config.yaml
rope_fraction: 0.25
tie_embeddings: false
batch_tokens: 262144
steps: 2961
Each number is 50 + 15 x the weight over its row's rms, rounded and kept within 0 to 99. Layers, rows and columns count from 0. The size before them is the row's rms in percent of the matrix's.

# gate: layer 11 MLP gate, 704x256, rms 0.124, rows 298-301, columns 128-255
# up: layer 11 MLP up, 704x256, rms 0.131, rows 298-301, columns 128-255
# down: layer 11 MLP down (transposed), 704x256, rms 0.125, rows 298-300, columns 128-255
gate298 097:44 24 53 43 38 50 14 37 41 44 58 71 65 70 49 35 49 27 37 61 73 83 43 75 65 77 28 57 52 41 35 58 70 77 51 22 38 61 56 23 56 33 69 53 57 56 42 83 75 44 53 54 36 72 70 62 48 30 38 60 34 69 52 50 38 26 45 56 52 57 38 27 53 70 51 57 64 48 58 49 66 52 66 44 60 56 59 57 55 62 74 37 76 57 46 70 44 36 70 43 19 53 32 28 37 40 66 40 50 35 53 57 33 42 52 15 57 74 50 33 30 50 23 31 61 28 51 52
up298 097:54 25 22 74 48 70 53 15 75 33 63 70 66 47 51 48 44 45 22 43 46 46 58 60 48 51 60 36 43 66 45 16 66 10 44 46 40 52 65 47 74 52 70 65 61 57 39 24 64 61 66 51 65 35 15 39 27 66 37 53 27 80 44 66 49 32 79 75 33 51 49 29 41 78 48 39 51 61 55 51 74 44 68 54 60 46 64 36 24 45 56 42 68 45 37 58 44 56 39 68 53 53 96 66 49 60 65 52 46 66 59 56 41 52 56 43 59 64 58 56 51 83 34 79 32 49 39 60
down298 098:33 62 25 46 43 58 54 40 49 56 58 52 45 46 32 57 59 65 73 46 65 23 68 40 61 40 61 73 60 48 31 52 27 59 55 46 48 48 65 59 56 82 39 52 39 67 72 36 79 57 59 69 43 58 64 47 60 66 44 58 59 45 52 56 36 51 85 31 53 44 45 70 68 26 62 59 67 49 63 73 36 34 73 57 72 23 25 29 54 66 51 38 38 57 40 44 35 51 30 34 49 77 50 36 71 53 56 40 24 47 49 56 46 70 55 45 63 28 74 86 48 41 33 55 17 62 49 40
gate299 096:33 59 58 27 36 16 46 42 56 42 42 46 49 56 30 48 32 18 32 52 67 53 34 18 81 47 61 34 59 52 78 34 58 54 34 50 57 44 69 44 72 51 65 35 55 45 58 27 55 46 05 26 37 49 72 44 38 64 42 76 64 29 60 48 34 50 38 43 30 64 39 67 31 48 50 40 61 75 49 59 49 60 53 39 37 48 77 68 14 51 45 07 42 22 33 35 63 55 45 70 49 45 48 43 47 50 51 47 53 30 61 25 57 61 52 50 49 52 21 44 86 34 53 47 26 65 40 16
up299 096:48 96 42 46 43 36 63 52 50 34 45 35 30 57 41 54 71 82 35 31 60 57 64 70 39 40 63 36 40 61 58 45 50 41 59 25 59 72 65 47 39 51 54 45 69 35 65 57 51 58 42 59 59 34 43 44 62 48 30 42 41 46 53 42 76 58 64 64 46 48 44 27 64 64 54 40 55 71 36 68 82 52 73 50 63 20 27 45 43 42 71 53 55 48 32 45 59 40 39 78 45 39 23 43 69 82 42 64 28 52 29 69 57 54 56 69 40 33 39 79 55 31 42 65 69 43 32 40
down299 095:40 33 35 40 71 51 67 42 66 44 62 75 27 64 59 19 60 48 55 51 20 69 55 52 43 39 48 39 41 53 56 66 47 64 64 52 28 57 36 37 45 62 33 45 45 52 57 40 42 49 44 52 82 63 27 63 51 40 56 42 76 55 68 58 34 62 79 63 61 15 23 74 69 35 50 34 55 67 41 52 52 65 39 64 39 58 17 54 67 38 52 57 52 32 29 57 44 63 38 15 48 62 52 49 40 55 42 79 71 59 56 51 60 25 82 49 32 66 29 38 43 36 59 66 43 50 54 66
gate300 101:41 48 39 47 29 85 41 54 47 40 57 53 68 53 40 39 65 49 37 40 52 55 51 67 50 65 39 39 38 55 62 60 50 52 63 66 66 56 64 10 46 40 38 62 50 63 57 78 62 35 72 65 79 61 55 30 54 35 37 53 49 40 58 51 39 69 61 58 60 31 43 80 41 51 15 27 55 42 36 49 72 34 31 47 28 42 44 49 46 57 48 59 43 66 49 72 39 67 73 41 44 35 32 57 24 56 29 65 77 41 36 48 49 49 62 70 47 46 40 63 52 32 51 37 49 44 79 53
up300 103:32 79 39 53 58 34 35 54 34 52 63 72 72 30 19 73 57 47 17 27 54 46 63 64 46 26 26 36 44 48 28 46 39 59 33 37 38 40 24 66 25 21 70 34 40 26 62 51 55 36 39 53 43 76 59 43 53 36 48 68 43 36 46 65 53 31 52 46 75 39 42 39 42 56 43 31 68 76 77 72 63 57 40 42 79 56 49 55 54 20 70 57 36 42 71 67 64 54 22 67 26 53 41 68 42 52 59 63 26 48 66 41 48 30 79 50 66 55 62 37 38 51 49 76 55 11 32 27
down300 105:53 61 47 41 56 71 51 23 57 27 53 48 70 35 58 27 62 27 47 62 49 57 35 09 33 74 29 58 39 37 66 48 49 49 70 58 71 65 58 59 36 67 17 62 42 56 69 52 38 30 56 36 28 38 55 46 88 45 74 63 40 39 68 46 63 46 18 68 56 23 65 61 74 68 15 49 33 46 46 55 49 27 55 52 69 51 12 48 28 32 51 52 44 51 69 40 68 82 41 80 54 45 42 27 55 28 44 55 54 35 71 48 51 67 35 51 29 56 69 79 43 54 47 61 38 49 54 61
gate301 094:41 43 43 66 72 51 33 30 58 50 74 34 49 44 66 24 47 55 55 21 55 59 45 51 49 55 53 30 44 56 47 54 33 59 62 34 70 55 61 59 29 50 58 28 42 48 25 61 50 82 65 55 53 71 22 55 90 45 53 50 75 33 34 21 65 80 67 64 56 51 58 47 80 59 35 80 68 31 64 64 19 56 32 61 73 58 47 42 62 62 38 51 52 66 49 47 55 58 47 31 71 47 56 43 32 21 62 23 33 52 58 58 36 34 61 48 62 48 45 37 59 57 22 52 46 46 28 59
up301 100:60 31 47 62 38 65 52 39 55 29 34 47 43 80 45 49 44 61 47 45 44 36 58 53 32 48 55 55 35 39 46 43 51 64 37 35 33 66 42 21 61 29 61 75 23 56 51 37 40 50 69 52 55 65 72 48 63 66 25 48 20 61 77 42 28 43 59 50 35 51 44 38 37 47 37 64 49 30 47 19 61 66 76 58 79 58 52 62 15 62 48 51 66 70 57 55 59 81 65 33 59 68 45 81 18 57 50 50 51 64 54 47 46 66 52 57 81 49 68 37 15 46 50 68 29 29 64 43